Part of a small language model's weights.
Architecture: LayerNorm before each block, rotary positions, biases, untied embeddings, attention and MLP in parallel.
Training: a variant of SOAP for these matrices, 4520 steps.
Each number is 500 + 40 x the weight over the matrix's rms, rounded and kept within 0 to 999. Layers, rows and columns count from 0. Numbers have three digits each.

# o: layer 4 attention output (transposed), 288x192, rms 0.202, rows 222-255, columns 0-95
# v: layer 4 attention value, 288x192, rms 0.225, rows 223-255, columns 0-95
# q: layer 4 attention query, 288x192, rms 0.241, rows 224-259, columns 0-95
# k: layer 4 attention key, 288x192, rms 0.246, rows 224-258, columns 0-95
o222:508421469517507527496539412510525574482496491539508525483538504542421508461458504530461486475500550499481537493472493548477486444594461490539482462518480461484547520436479471484447521476514484480546510464491471506470508437498595530429525500469559464448494474484520514518473506464499462492
v223:476506491508560507524475517526456510493544454513481508504489499502448546509499490501566424461514504460494517444495500480581533485460561476493487532472501511444508520513530497487491464532593510467531459543507499425571466480472520513567450511460469491433498500512523526560449522520542559538
o223:530418564495491545501500532482491512451515520499508499510527464458466509520539499470464528504513508493425449519484473500512526499534500519489477491491508486466508505442519469455563516424491456468495473505508463491512546498553541522491502484497522509460542612559506494465438483460513481545
q224:670469408586456440384481593469601600525447528419535544495465371721559408432505422490459515576503534501612607526528574425493525468554443518509423428468442517433489505525497584617459522556541483502428486623470459472486424486455503560482537539510486595447432560476465464489513543568437551542
k224:506536456521508509510497505482499507496467481451499451499483524483483528486486514455495474468471495512514500475507493535514497489482486503503501492510496475512458557561502500527506470478475505527555511494490516520502516509470504483531506527515518497510479484498421500482534481471521494464
q225:544497478519530476432480486460510592522524556519476479537524466565465417465515497477485534505492543500535511509491494487484480524549488481538458493473426467448509500488507520563517544485473504437475520593472485498471490550510579526488494546459518490467458511467533507489468487530513518502
k225:549515501557471528560519489482550551508468485417479574444415457466573554482441420519542545528474504482602534505552464499554537477481564426496431508479526492525514577455478522520514499498471466485436534587464510519464511479491543503459449447474558515589494551489465478536549479527438517521
q226:458509499442574548479535425543487475480532496577529427524543546438491513541547544507506490469536527428412491435479541543470514542549562461547519511452486521445525519553570467494505489448474476429547486479481475502527520526546526531510439486537486478562413477506511513479463494470568440433
k226:459479524557483505471481448501480535495465502491479481449519526453473564507602487495499555495534438466512490543488532561480502581521485505457468496461555501536535529293478484535488542558472475449504518515517489504476524471557486529514498508505581498525573543497518508529502414526533514425
q227:477523537467533436531513472469503408469524508478513463433494528432483506477472548493528550526514533551511450499516498498496491479505517493440494557470579481523510496467476487480546491462475515490479533534495531509547480576458486521498459457481476439536536494467487469506533465430495536514
k227:545577436530482519525485536526424529548559499482482590565510484517512500496484508496520485510438487516441520425510509502492544500420550467494547453531484439453478493618506511505487451454507477536488462558494445501510541515491525488470524575472465511513489470523526466477525488527429453497
q228:446467477433544476472519505518518525482568535499499485485518556457525470507498512466447492443524493459434518502503482493440484541522543504557532560511453468520471496580509544498603516443460481490464531499509567486487488569534525530520457534475442473505498474433532423519441457498499446417
k228:509434535567430445465614465520553472477522469511588462436560489522482481584524607499523571426563493447589469479501473486538521455561475502459442536455562486489453487252521438516537539514472538482574555538563477462492518476521488511589505505532560479512492418504504527485540456490547554552
q229:435520531482523482561485421507441442424496506581432474525540560401410527540467552495563579516521524467495427504472496536493449444492484470448473509489502509512516521479534454489480507461492476437608560466484504440542537610484474515452524395499527464490485428484473521481528383499592538481
k229:574588494482568500515447558486537540530465507419448549485459433498574512507442448509482447579458522526489555475521450488541497481436506491528490480545449469516497527642477534508480464492526479517423497480448515548495447550460502440444477442453462515510506527512481473522477558484452473498
q230:531499517442469480519471564594527477523515480517472520509473480504494456499396458488520572485519471518374483464448543429540464536477481490539626468460516465506514519511490431434498499435528481508484542545466523518486465508453549509502530446527501432485472505502459495499479508494567481511
k230:538524491554483490490536467464543488493607526483491495486479592445552542543535549526534491503475508527512509559534518526446503425485437520474490469511518517475454491505465480544480518503500549544508549486528476600475518430528473525554520562520495413469493540510519441527421490475523474514
q231:470523503492489547501524483496474482542475496526542495548487474547525506453476484471462629582531560482553523553499515496571516437466494535514610466467588497516488518447437500535546488478509509513560503493496517570518573461446527479486548517516488542501488481478472466462510452403516509476
k231:561541481482476518466503518570446481437548451467455500460577532471493474508528527467507509543478477457502558551560546549461520493499497539496480482465503513471479495521496527439543474475454492542451471541437599441501466460484497533539504517483468500516506541576468533538444488612555502491
q232:473543493519556542454490528507527449446428503487534464571480549447528450475486490473507493542553454480498513510481431435530506474426527443469429529494500468542526547408485455474553492572471465487595494478459485489507483552489470474472506526488494522477470483506445532539507457454527463583
k232:486496488496478461534480478469501510515471485484479506446546404588527533584515495539516456500540470480485540564446460500487516605608505551499515486517503496505493464474511460492445456524509544483393504436488412535518429496457485486495469436432458467481548486508548487481389467533513523508
q233:514497473471517492475523445477499486526483507501550537551468528531450395523502536432550450511523493516480499477493523476546491544486531499444473458509468534491468505533501446454476447483506543513459467524517477515494515486545454486480508549453488537527537544517451407495488477473455510513
k233:513480507458527452500530409453490473419459450457420521446500430515500475538517438489446461465504486509487533567498482535492531515485538504550484537510520501540505535466467572511496497487532446501534481365500497485499573494514615493473463558547532521502435523502571522489520469484477516499
q234:505517524538510487493411453478473512514511534469485460492448505510457445490473550502479450519519426503489501417488521551504470520528391498447551486562517507513458404584567562459442479512544608601560499545530489504556459508463501529521547478476501485514482498503436471558513513535506443471
k234:476525491496469459538526472559487504510437463472485572523538597463517534450442458532433579502433514548522498528518490566484550458549563490546449478509507450492550529516494491497427553560493433514450466525476511474520497457518461523506466489421495436479537521542506571510523515466485478523
q235:506479452514485535573449534469540532478573487496499490538488560537487483562496491475519452524478488547482524450485498419525412454478462559470424488577550512520489417531497461505427495514528518486516469525551421501573535524505529489405527526536516518535506429496535463511493425517491574478
k235:496484523544554475559574429537522449536414500436564474500483507524485543496530502470494455480489513480506476535559551529502500533475456482469540494452493514512561492492504440443555474511524486564569505469532567497509483540504451490544489492515555457570527473512536587547523475406504517434
q236:569471514462499540554440579487462553509559563474448508467498526438548451501472531481506427552495493452548504490459476501479437529494426503464498504523457564521485469520497557536464490526535536467513491488577497479556512505479529488491521505459479544540505499484474464514517501497506455518
k236:471504474547493431495485440480471541493488530427535525568549512556469490455541566580469505464557502488463503472527425495493510499519527492534454510471546481491451523467523473557492520468505432491488443467427486520508463485565485547503492518473487439474482473546484545464502528495492471498
q237:532524504467511464494545501445533519505521453466439467566492461552558472444554471527510460413510521505543458511415507510572468538524449428511529520482501580489554468515502411510516491466584604498464471543506454445556525516510547597478543562471462512478531510516542487514551500508502504535
k237:423512496518513473432513509529518479440471462576603444454556497536516515520438534560463477616465510542493442604543475453485544510470442499463482475485446441541580477526487503486417434478508451504504559459522474510526480519532463508513489477457522522445545532498462450463497479489569524500
q238:529437463526456446463501504481531533479497505520527539538460487418500491549566455503588460535498622479458493457508478455484478500515486434472535445525440533563465472490444639523548459447447485505473474499453546514465471525450511491462539520448494485502552590491498502467550502532501456501
k238:539483465512486524544528494513551519563526504487488519512534432541507427463413465527501529469477435551496486502536492506475543519517405502472452518466481486494508515485500472456518530571488447472560542546514547571542637526508590465503553463523530505483481500557507496479557548465509485532
q239:492488538509525445530518514535434479529531526495443474526502546457516498502451545508482537495453581483516502538515510467514451566563518503508511517452491496488484431524475492488511462461452541520590493551484489567424546500491526432469526572476456529529527479509479498447490498491501560528
k239:522465519464514492483453485558515524518455487457502468475472511471479485501535506500497532481507459523514484538488460539489536512500446493492500500473472502495509486500491483462494539518514556436457434461525598467568468509470521520517572473528512437527471460510485501508436553486524467424
q240:479469497491523491489431422481432438488502569461506532449549568511524486499444428516519474511398527481478503534481462493517473464472516503502533512481406465484459479571512497484566475478465483525505534523479514574539501530498490467511467503470464552459521473536469502543453484552527486483
k240:502472532455455487456526481565525483462479550534496466495459466568511517524530493493491532431553411493486439487491479513501580520486531536509494460524475450481534472573429516508485553527448466460492571455455472505411497515534466493473581511517527452528516459505516481504487542480387482475
q241:472515547501456562550530496550558507497545401504508437529425449545508474546492551476546536461567433550538465461548423500548542540567463547555522446541447513480473535473441498460495550452486548467512508472483500554517546450515478459440497520463497522427512511492540518497482547498500550474
k241:537521480478498453527554545502513469463537551573466555531493486466512541456446510456534526520455547495564543467525497395536530513486517471597441493473573500478546501452506489477503461487543486530495560566554495502479524464500536502551464543589505500518512485403511510489451432478460512504
q242:530463516496557541478548483524487547515477493475474510463541522476450456467534494515545548539535493554551455506545466465457514530491457489484555517481605511484502551430492514547500460521563483444435533487539521499549488504396537453437542539416487532519517538591462546443492521489545561579
k242:422520507559566430578482543538527470532558574500514584509581441498524512473533531500460421477465495489497468492500496463434431564451475561476484550497524494560458445665546547516532558478482432473481464468430451465534522508518525475541530491553487489482495483552471513484495445510537493483
q243:542585487544589462503492481406499489484508484481503503462457527462508529493408537536491555435487486483502531459505470490453491506511473515524524542488570498515483521516535443541435493471508495514523530494484513493466566526531489618490467467575482532507534486610506525529489540458524535512
k243:493528510502447504487535513531504519480593448518477548521542533455516505548553556455467522533456508408481447553441474459538474515551532507528543530530519542525519507523480539505436520481527553507524518488491589499470520475511489478432477542503518525531483446529479491487512519487489482439
q244:485453444562523482543474449434456499460541482537505525472507533425509493502540421473531443485481490550526518465521535493489466488470507552480483447570511557568593418476497478490512454510519490495517595541520511509512489520422472458415492520468528507567467476556439458491512606536461468438
k244:503495547482477522541518522536545529467500523473531429473566473482470556503481584494517462462487479479447462509440494511493464499450483489528488541510480491528480486485518601502490557503507455493473442443518484467495539514526489506547515476468503484591616539502515511504599474501540465484
q245:442556506558452475542470435558519551478529514456549478454482479528520493515452424545483445574559461517535458519490484532545370514480496563469487519489559503519470480426493491505492558479465510510556366539514470556412444454520528463444519464445474535485484528518527525511521556519493531522
k245:434516464428511543519475595535529499488484486523439471549474533515519542494467468414480497466508482528478611510474531448526495561452507484470500519499548511537470452517564463503439468468533545468567505527554528472491480555530456513532479482501540415482456531505545542488522525463532541488
q246:480418552449541466531514485462494417494523472463461569508506448520520527506458531490417493448527477537538538522541497497438471491481428513460484503463549498507481447421497531540470510547568512589483490532481471397480564544527538501489512519445493491565555523497561495479525500452500507491
k246:440493479523521535546503457509541517482486516501515540495529528521460446424481540427477447568503528497486475520476457502510511469512470434494459547493482537477528479510570453503518540455480509473466510513489529491555434532489493499532445457469487545493432436480484437493592524529598538489
q247:567486509536485505539562569519488516513536510524454480479555458510493432507535545547552496521519595581558509482496463540588511454500385566513474551560588483492552501440553456459472542517515532412542520491505480537418408473484548522535480516493486546515465457560489460488444465505514545538
k247:511462520517529493487459473504500602574487503415476502518471507506525566480527515508520474523519486493374520501486492464535492488465493530539465548512443512451446516499514504451500459450422451417511536486531473449517511512537499483492431451466452434501554499502498533489476498484435538494
q248:489488513501474509506451554460584518472487510402475503471521372483538485498491409448513536541437467512548483513541556457531454407466444484517404550500410500496455508532500555454483503514438455477518467472515479531527467507582528544544481547573460480518470562441529502477532542472438555558
k248:473502444519420497482477457501470521452501495485491538491500561560459536478477529493502453506560501469386571436503424504542481479562547636529517485482522503551465548519535498534551389499548469488528554434518568472439460575518508504581541505437473443422488481507436520532453475452562471520
q249:568498536458521501467535551530492497429561443493479430524545521561507512470468473534512535523506512478553512436426465507483496552500541415519480508493499529477461500498497510464523509518533502551488452487487485493504538539538496527515449514517467469555458431531489538524568490515589521521
k249:426603483548490542544478463508523490519495496546531495527561502536467544545501521479495493468516521486495530520489506493503538523506469525470601483517478556500528491417486494518545488562574520430440457507462477537511506521515511425484487542512531522509501508502533504522445482485485504491
q250:518516506452492491569478498540517529593560422468595483461497472495476507490434457497562467537560504518460498496511474514587498499499515490513527526435428495486519556506502449546524503487579561574570550473516499510447528479474557537474500528552504459565567504492569504530528555475531568427
k250:483455497469502535377511458451496505468442522567466462515546524539399503446489551462440512501490456448492521510533536538545485501467481545502503524463495550510465444513523515514489463483461470524484507515539520559486390507552552491487519538550497520500500444488484487440404513552478479552
q251:452519488462576440467499549579483514507450480467502505475419457559516492493528501444539479612525539495479468543573440479517530483503522486454518492484493438454488523463494489568492474475520473478519518524456556536542504478469459512538473556476486496497488441479424503497494453468534479508
k251:498481475549452428421498595493506476516429536493389454489504431464459452543492466540515457518487418524481553484500615517451510508523508556485519477491522505519487509490470541535456510492568489531509498482510508508415469568527479514499562545509456501440433473552474485487515471533494542492
q252:552480450485495489526526538480473518464454412498515426535511463520492505501584478572469518523481496585472517512457490453468531471525500495544503504481526487469505484440476498437487540565469441511517455518482499513476483502493495446471354526579446498541603448498451485500509481506483498516
k252:558514543433531534522543555502536462539488488530458509569516602462555538527496502504524488481529504521511440474461474499538576524443481452526472500547522438457457492503449524451552481528472539468491529467519485494520495477467556518510464526500501559472415465506588454530523399445486515545
q253:467543556461464518522526549477480470476463505511484501532570503463447542447471525519437492450450531471481445482513521478511471520371559530517542472504515414513483483490449572511545444495528589496493466455496480439534452579492533524443544460458465508509500440505522558513460538509510444522
k253:490546509517515486464454498472511521534489518508481462448418478535490441558572406551472516482485411446549500499471482477509454459523564480593529523491459506558528469572529514457497489509437453587532512507524507551505498495569517473559465571465512478534557513541518483522514493547537562425
q254:532494449429447463492477481526462502463482487469478432518513502524509474418525528539530592407474469449513474441533519475475463536552433478526511549537540407492469503495455452546446528481519487483571526531474499511552533523495496500522486546534484524486503460490466442522613533511533499493
k254:497579501536511513479488523500508532551545593436496496491539539412495538566511546441455485498524503535474465511432561554560528464573516523481532505522527536434534465485494492512484514482461474468524511520530501577499507452500530528560494526481474492473491506480503521478351482467498504501
q255:490483461466514510496491535518532520505562499506454502530537455574551486493531479563479486456526492504450527444468488518502444553532494546508464438572453479512507469453594515437449533517478512503521502447508504511470546486494543501584450491478492488547572570543500503532538493497527492490
k255:468506498532464406527429464459528470503447511515479527523479555437441535524539465464467495504546520462510560493475467511497536459452459522483535475534458501489512510506457447550495513531488470441483457503504485501405545573512568508426532461406468501517454506548500466505515498498442494492
v224:560481416514539465446496503454520490515540433498484540506455567498476575519569503464466482509464500505502489421582514521492494516564463440514462568448528450579419445533435475491484436567466453530504473428497516510503480548457562547453484470499488470496440497517440489537484455492534452471
o224:591473527403461511487428558430532515421417493499492432488544505479480435518476526461453476546509472453456547491507488489513527584457498422556530484508524468509559446420467420483477527480475464438579456475502490432486496464529506496496440469486529559531521471488533532531493483464451529552
v225:525452492524475534482531527578485431470513535530506548522481552425404497500469406506517508450521538484528508486529496539435556500482491472452441498502473480545514578563475493482493397611471564510511498557414465475449556461539544526470483430559546433493500403501524440552536575449503546451
o225:545536497479483473492478479482491533527459463524450478479436437496428569496469486498482470530486565550429440483526474537504584565420571456470471489517482498496500559456501592460451495560505530552532507551466443468519524426521435515461462494501515425433457491496486513485476547494448502498
v226:470430519519415428473546522523500497533542523535564522484491545528457437472483459602534494485546471467508528427551561456439573467438521458507486514556483511548493456493513551454512464490500566511500569512573522562503474532502482540518503470535509572501460433516505545480509466537475479519
o226:521494459434449386406431498520495494466515536510544567464520511429513482552545446561472586523509510458509451543527499541523503581542492474461462540466403464530510465434518561454489527548517519559473492463533519602510464544545518458502453554526532470503553565535535511478542547516498459536
v227:519511465493503467521423494474464484503542518422474544438489485499523506593530431546473520532537479486508467409574527463467523502444480520506418522502528437545498475500554497557573471462489533495543527514458592578538477456507490499550486490465548508462490449479581465553459572543556456488
o227:448558462487505510559537494652537537453486532471531556445497483554547488426496497506460462498476508501489510450467532571472537515548480557445560506538504517486443495414558488476510509513502502546503430469512499562519526441582430422454479426468471541538584620551484481451451484515528441506
v228:478511442531479462546513521507540514593571479536545491461425477461498522471470533554475492518517549563400488413544505479506515512425524399516454478592475553549474404568549477489510465570554494490485628533468571490526533542520538444501496494498559473476448411484504508452513493577467459526
o228:540480461448417496457513567480466484510488494523507441545438494605531465511445506600432437489587508489468487526523462508477479464540506504500518486453496438438459509429530504470474528544501582432523485552548547548438482555453496445477446516507450419497481485539438471463472451622435569542
v229:502553520582568497531548612561486598522445529571485476538478522506515564489477532442556479555559415499533531481541507526522510487507462491594519521427476512454507443479475540545507545551442473579519429430429497460503552514495489489480510527482480503516578478493558510518513625521561475484
o229:477448550472499462528450507492515498482544537458443428446518509537495457517461429472516409543540492474487580543376504468491511497462488521515495595475498439585494519486512468435490485388560540535584533488430477451491616597444440476563470463416402525594463463466504455465549422450451530521
v230:500480484548483561504433388514443439450511486553579521490488469451528477475449511574492479510563571506487501456518495491409519506516501435520528499494527553488474590498527425457498503443493531506499520561558528441514478432552435538520559549456526520525488492576580525419432497496516449531
o230:600475530495465499548572418623505489467560500557533601463461499544515451538496450529557498537449504482502492514450515591428513479486463511500514459531501463473567497577620477561534463480444537477409472446470514529522478523536488489507528476489500523533483520510520505380436521571492424480
v231:517419443512539480460555563556501523400436445567458558468470468532526539533536423592544530519542450434474478560563511505517455531552543472526460553479625506487505460463445523438542522489395403554515489514400438569553449441501482578447464531514477457544559572521432509523502492530413525411
o231:513543464538472558480523552498538500438525476481533496483517475418463513508507497474442441466533515544557449488559493526464446529550494500470451613511554537470586498457546554478511519452493521480558498447516511484534500466537485550515459591485508546537549549503619497430524487478454558460
v232:517539550545527540524526548510438484422456486504554490461496563553471453508508498416506445484577499455547527503482450477489544514530564586461524503502480508469515518465415529541534457571503466460534563532469572495476537481443546507483489461491554557497588459439434412493532525507436543517
o232:554501488541562531505517468435463508543483476497465555417495551377425503433545490448561440488479560507531492487443509455515457512439477523469461537543523573520515563457494576497498467562531476547545505511553480487470484553520476482475457555477479494549553450562404534530489476567497465464
v233:501565516514413556495405488422529473515502493543479544521481448469490550472481511477513549561520448585449566475511470521483484462424460519514446498452490580497463497415456490489450580509590564435482500600437505501526493452516534561484599492539544515553456540575540551483493505571521418564
o233:563515571559541518449435467538506454495581536544477476504544556562561500577603481468480494493500578464499519466494512508387546475480490543420436532464502523539524496483545531514460513459582507514502454522479578475505479514473504499609618490526587538476529520444559519483527464509576493500
v234:421459541582459486518466448485547603527507533485503476507497543541453527541583541536553510545477501500448583492459592577419555525485484519496499567445511519582519508482496533472514443490461560560529443487527471539467507452435538478475539526556457543473456491564535434528517435550480400559
o234:500498537473492466476475538573590474479519549559494486477471515602477608502546494440535477464442449472449485517556525481543554517495526516544441527454452523481536540501534639487450488493480471552468469461510496519467495494466536478502498529537510462519472513551575505505518555536519521544
v235:440499453537536496468517537530544510604506472418619517553500497523553543529448445594570512433486518478421521440464562542429498505483480523425509551517469528480465507487559417564429529509603505477483521581471531481497599506473512501540527502421530502460500479503503512428468429516457499497
o235:613564557514490527533511493430437478480480447594567452579506464540586545397590485561468535487531486436533515513439506475478590505501522484502439423486506462410419545476491524433463436502502499498421509518542429515523483503516465481491410464507445515571467473596490497410467483486440501500
v236:487473439509415488521468600485517491509493430561517511606465458512451455498488516497504506456557583516454523394479514482473596525479485466459487513532473459537477510462403494432560487469535534474519561463486550504526547508476480541519486498511576460521453478512452589523477492469482505477
o236:575484495479415506497438522440482573507512501499460494507501451507508533515552468547467546531494437573548522457468451519456509498469497455517550540497484524537499485400477484495520464545529586430499491484468520487579467477510438608476499550425494459498578467481544484459491518527501462483
v237:495550491528456480495542549474551515539488419437513465513490518490573430457454497488522448541526472542466569552450514505457461513438534463496499462501451522587509417525532527497448521479517458479447571511541472520501464498593491529476520470474508563595435469462552642482497431601524581515
o237:489565516567476488457508478486520522543448524464523558511457505562545490531515483480536598478489489541471523465503500482448522513544480443487507527511506483512463502518507460437492516494437537499518480528452599508509458506459483440540534516524425474549460431492508507587477523615454504462
v238:477541558533450534534465447479517480546436465513481494524515542506542502493583421548505472476469558510559465468436487522501534520474486547453551463539460496547506591498488447413536445488492486464542472522471481490541501481515473481547526443537577491579448526552482521480489525482434453456
o238:460440550502514537418501498503534492538435469525487486504485484489592544534478511538514531539501528502472474565538474509493484589469525601475453543477489651463511471453520524478461529527505542419482457488519513517549503589458483544511524482530568434515444473525563454511507499500620435459
v239:454463502518477514524498584512491590433491485487510540539440481498547492579508425571430532466510472429449473496539445537527471471465504594532527487501492480532472526432471531535468618487521455550453530532500403486432550533497502572445520444555530547510566530521441477573539397447484541412
o239:594513549486616536453472529535461462439518454586411505452500510433524527503505431545516528544444559500506475452530445512444521525515528376547488540509485488517464525355401467496474484486587550494529559475547515456465485517527569521551503542462482554503567535442477444518462422472470440455
v240:466475577520537514440520503489437552510489473566516546485482522465532490436454577450438528482479464515587474481457501509493459530433583537454455449479502494516472493518529446447495465463439496544554474435487511494479459490517470481485507526538457471510556460431488422469458419517403469440
o240:500498513462472497503517498501507514388456511448492487478454561496447512544516446530502414545523478485472445470449476506543471508471437493520490567566543477433453472600459455426560439501532482473555491418541510573505514476487549499458547547426521447470418532409514471482509436558597445466
v241:533450494486515466486536493484472557515489437448447522496483503516463546473526549515458488544438584498528530515454537544465533521545521496430475466495517467458484417566458486539477479459634438513470442539518465581543520551455501553492453525508568500568460555499605447381511476507499503447
o241:546514473491434446483480485475558470557473490481472425517510471532539543434473528498508431509481553385513569467511535505475612603611503551515424466544498446488506422528585570514507529539493475407492468520507535471510521504526405564571469472522513433559478488507554508514561479425464504556
v242:491498466493562479538478494508465554513405556440506442456463456571413518458464572492456478519497528513502430430493463570448537433429375459535475544543495581464486579446495487544518423501520518432594617527504490476537595540465534452477481510475562500461471559553523462542389499386456477528
o242:451517547449479539560546549516484460510466456556482585511531473578504468546484448499474507485487534492450556489455527537490504556513416489510568503498469487472544597549486485551507445472525460538501533541512457485576512479475495414447531512507475488451481518476451525520556522503537615552
v243:523470507467533522511506505491568503563522555502534532536574497431415577556501437435465494459500508589578499528513535550503542443533429458487502531545447542515516530428544465526445517510497488454431558516460545475540555493532496479452519551499500565414470493511508528528466501549498520451
o243:468517429368497505501536502465535497498507479495569553472484446506462503583510535571435529464472525469393531507473475499477462497411561568517493473497522459488455497497540502469467488502513438508510436488519537469545585525488486519424503422532480441481476483498509494463546504496518461502
v244:461466484468491441480457469521503483471473535506565535479478503517453499502497459491467467427541533438466472495435548557429463520526498511461467431505549512464504504482595512498492494418510545579432559468530538469537525483445501409485573531500468461451481421592524590475507473523572448551
o244:519552513517498529515603458521462451578487465498529478476493491591536568524577432539495497495526520516552522577541478466470498460468504598443515524440548471459476561553412448487557448464512462565385569416492474479470467558555494580539492442508536375424483449534528502482578424464509490493
v245:464585451444531470502500540490497541600512471503456458537516478515421494489502542465471442504475476493460488362549518513474435489515492451548488488502547506490507479575560463508507484499614477516528451566476474436528414478531563401568541438511511496507495498429574500453461502494531485495
o245:530518552464388520461487543501485440478499569430492453575460446572513419446501539470543549499533500583429535573495525444430508507481549567503528547493483488493546499554488494505456474556487456437525455431542461482504473480446521463501470522542461556530487500463427601500532501479535482543
v246:639560537472481576461374533511508438468445486472482525573507495513564466439508462462580487500526477488552504485517473508525486556489453510602506592427480526538435531457536431537507458520528509474497488464514487529525567436544511474524523475514557509480520498560502468532562490491496561541
o246:485545532520497589501547514464476537577475506548491544496490483563447450525479459521478528502457557500520451454516482565512549531476496579557454521466485577562555551581478474431495585427452544543494493512484531429497542466550452499544523452527541536536511457475527510470509570552536545435
v247:518494502531494504539486513465468551510506489483497500463517452456464518511427595533478492484494505470454585453516535581526453443534550530534512462480545494517538434547489557539514556490583501455456473485508455488491453481472531510564462486438472420454546390465533450501564391458555489522
o247:482532593571439450552413500498507466544540556493456522508512479508453505455459524466498563429529540484461527576521433489516533442578551530560450486539530512528485541553480576464494427462464517515421527517515515440481561570485497517572575509429482495453518498565538514514440463478502430506
v248:404532532507525520613532615488528521477459522500475513519575543549491511509438471506478464441521495509393532521491547595457564486451535400554420533510492523585517457440560470553414505478552554510505496442509470536480510472476542484448531460474498491471420512494543493532531516552561492529
o248:492485508512475548452479581427524530518556483523499524499496431659480456472538528542498541463523496535467528498520520474465551464540472410527447561458448646530520514661509525546482393563480426528580481469506428487536587530489544516573499475490475450489520530502485467452525441543452391531
v249:451558505535421415471499520523554503510536472553458494458469486581465530571515554492534551517531508576521489477474516508554468546530551476479499408525414369510486577434512556464606539492438548572493465487512473480471455548552484524526466572566565455519490524513522484503524519421459469489
o249:479472508476487503549515443450479482478509482451548473450490441609532589517512566449539516623487498549566462472507457514470391485502475505528490479506474498510512528473468485430531506551583522517548472561485538485510416471533539460530538605518536491529413583397530522498544539481481503506
v250:512455409476568449544504509519535499500542454564469466452474511489563516455537534535544469520556492517544544502485416468500532560568513537517573541500448443478496579452437443542561548492439477526481553486375408394461456455485481493530538491606480442499423469562497397556470585574508532555
o250:568506578517533521557579513555503538511536452449456411480497568452407490526541515455443530492552493593541519468554452387573445413546413495526505487527473560426526472354508486504497451493485460495534476476515549442540529524489488464475492509555530543512399491519563528533462513469447464461
v251:497502480554431547518465558538482474526456449472483533502494447500563615476517477462494533480449502488507478468411429516531520460451526522500487471535489474467514483543524423530523498483544549441460508466516407478535509471483491508528556502455525537505525501420559465488558489514512476544
o251:529428516574523432486609557501491536480512494486536474481475528561519479499527494437412511403519498439486443605485478553558471488497497466535504544530548502471470454453556540498406525498449577486480476459480542439585482473513419496541598473454553597583436516488474461439604450517519496497
v252:562456485549461512495548457474446474451459559531481416493478507394429529551537444441508458446581544503591487437507488542521507532453527451458449468543468531474478552518455444476482537438506535469516587512544487492487507520487496518509488445512530528427528520502451480535572502498480506549
o252:471522468469496515534484530496469448476512433469463550517585528453492400563490479500427504537569559529447468501568471539547478463485469475510527439491466408516520573483463476499431470493565569437544501457447520412495573565524467523546512494478438479468488509554463499532565477539510555499
v253:572527448430510432572537563521468518433556512507529522523452484519477473499504482486535509487557456469542547495541550495541466557453484617467484536453508494488559546400476530497586493589486488523500568503459510505517398447501502523453508506497575493511455499553513519491444499504462526512
o253:529450464530446488491469459495510505620561533451564491471522493499467423463493540521475529436467530442511478509509409466526427571498509552525538533460510558536535476396528549459513496562500477515482547484473553508488504461538528551435463494557494510596578524497506549561481523495539548502
v254:499542635528554475498462484514531470488552453473494556475456500584589444478446489473501482465434479472469497557501595493484535472498425526442509486486501444481500484541503509436484564407471454499518505523517498609547476506473534505483469550430553472497480497534458447474551437465464521509
o254:534524541529483501559472381470583507511575501552507543463464553523540518495625523442487525425479446482528517496533466524472542477512456481471497493516536501475494458428423560373547476515514449469453489534520469497623450595518503475486436488519593449515532572494555517536474492470573452501
v255:486440553504495509443471480590568416447485484536458461530498419535464466546505509424524477547523503446548500518589441506498470453514532569450434530440477507454568415496525449512531494527500435480597468504479458472461536479482476455498493512439497517519491560516506549569560455470448514541
o255:443530520508540465509449557563519484518477483494478528525530473413425535503499455424573479522369558504499507563497504503411446494563483483500527495492518446439478566609530501461463416470475549460473501549509467430499468507500506497502509494604497554518498468530513526391529538441553543477
q256:493521566520459489481484469527530497461513516634580451438481483507455524489570437563497495453495486495473565502447552474521494508501471492505454470517498495510456476479505479490464576482491440455449504490493499495610489473471494437465527418515490526503576544517488513508476549539444505502
k256:462473448499532539513539440469484521516493400508502512535561549469523530506526551514541471498464498448474537486491495500508511527579506454519477488519474490497522494485529439435555519476478449516503530473492457489470475545492459531490502523463491500522479431517482531449488535533544516539
q257:556455468512427491505498505525497510487507486518496610461509461578462546531514498538419502498545614590513511448593542485529468546453445553436491469534480536598438472513540592515452488385534490536470517568487519497532523457427478538396491560496490582500539497562531542576487560498429465484
k257:515467560531605502532502491547500533479488469482477488524434507465487490455545481475514497497488444515511540511504450568519541472490540523474531551517548518476498466477487497474520432533545497416440457550498509479497472451489513485533527452569511539527512484466504497493478512452495460502
q258:448543524517470524478538479368478475575550494452442498493577488504535378484476551490560445537509477487441429497467424521518459567475508535531552516420484430449520441550489489478499512511510474510564506505443519557452500495532549491568479517498454511461466502547522573469527501483556477504
k258:431527474481442514508540461492430485492532461494498491487523483533495475505481530525502535464486524485456555446447528466469467550562457425540483518531454530543545507504495458503528506514563517514516536515540521511534508491508474459494492550452507395544505471561490477510517516547470491505
q259:488498449485507439490472493430429426444553492509450488523534502442534450453524491476569472494504437481533424508457414514447491515479527420489544508482515505474535511499507541487527452537434501446568531493515525530466505522557480531579479502501496488515507514498556443461438479480539512521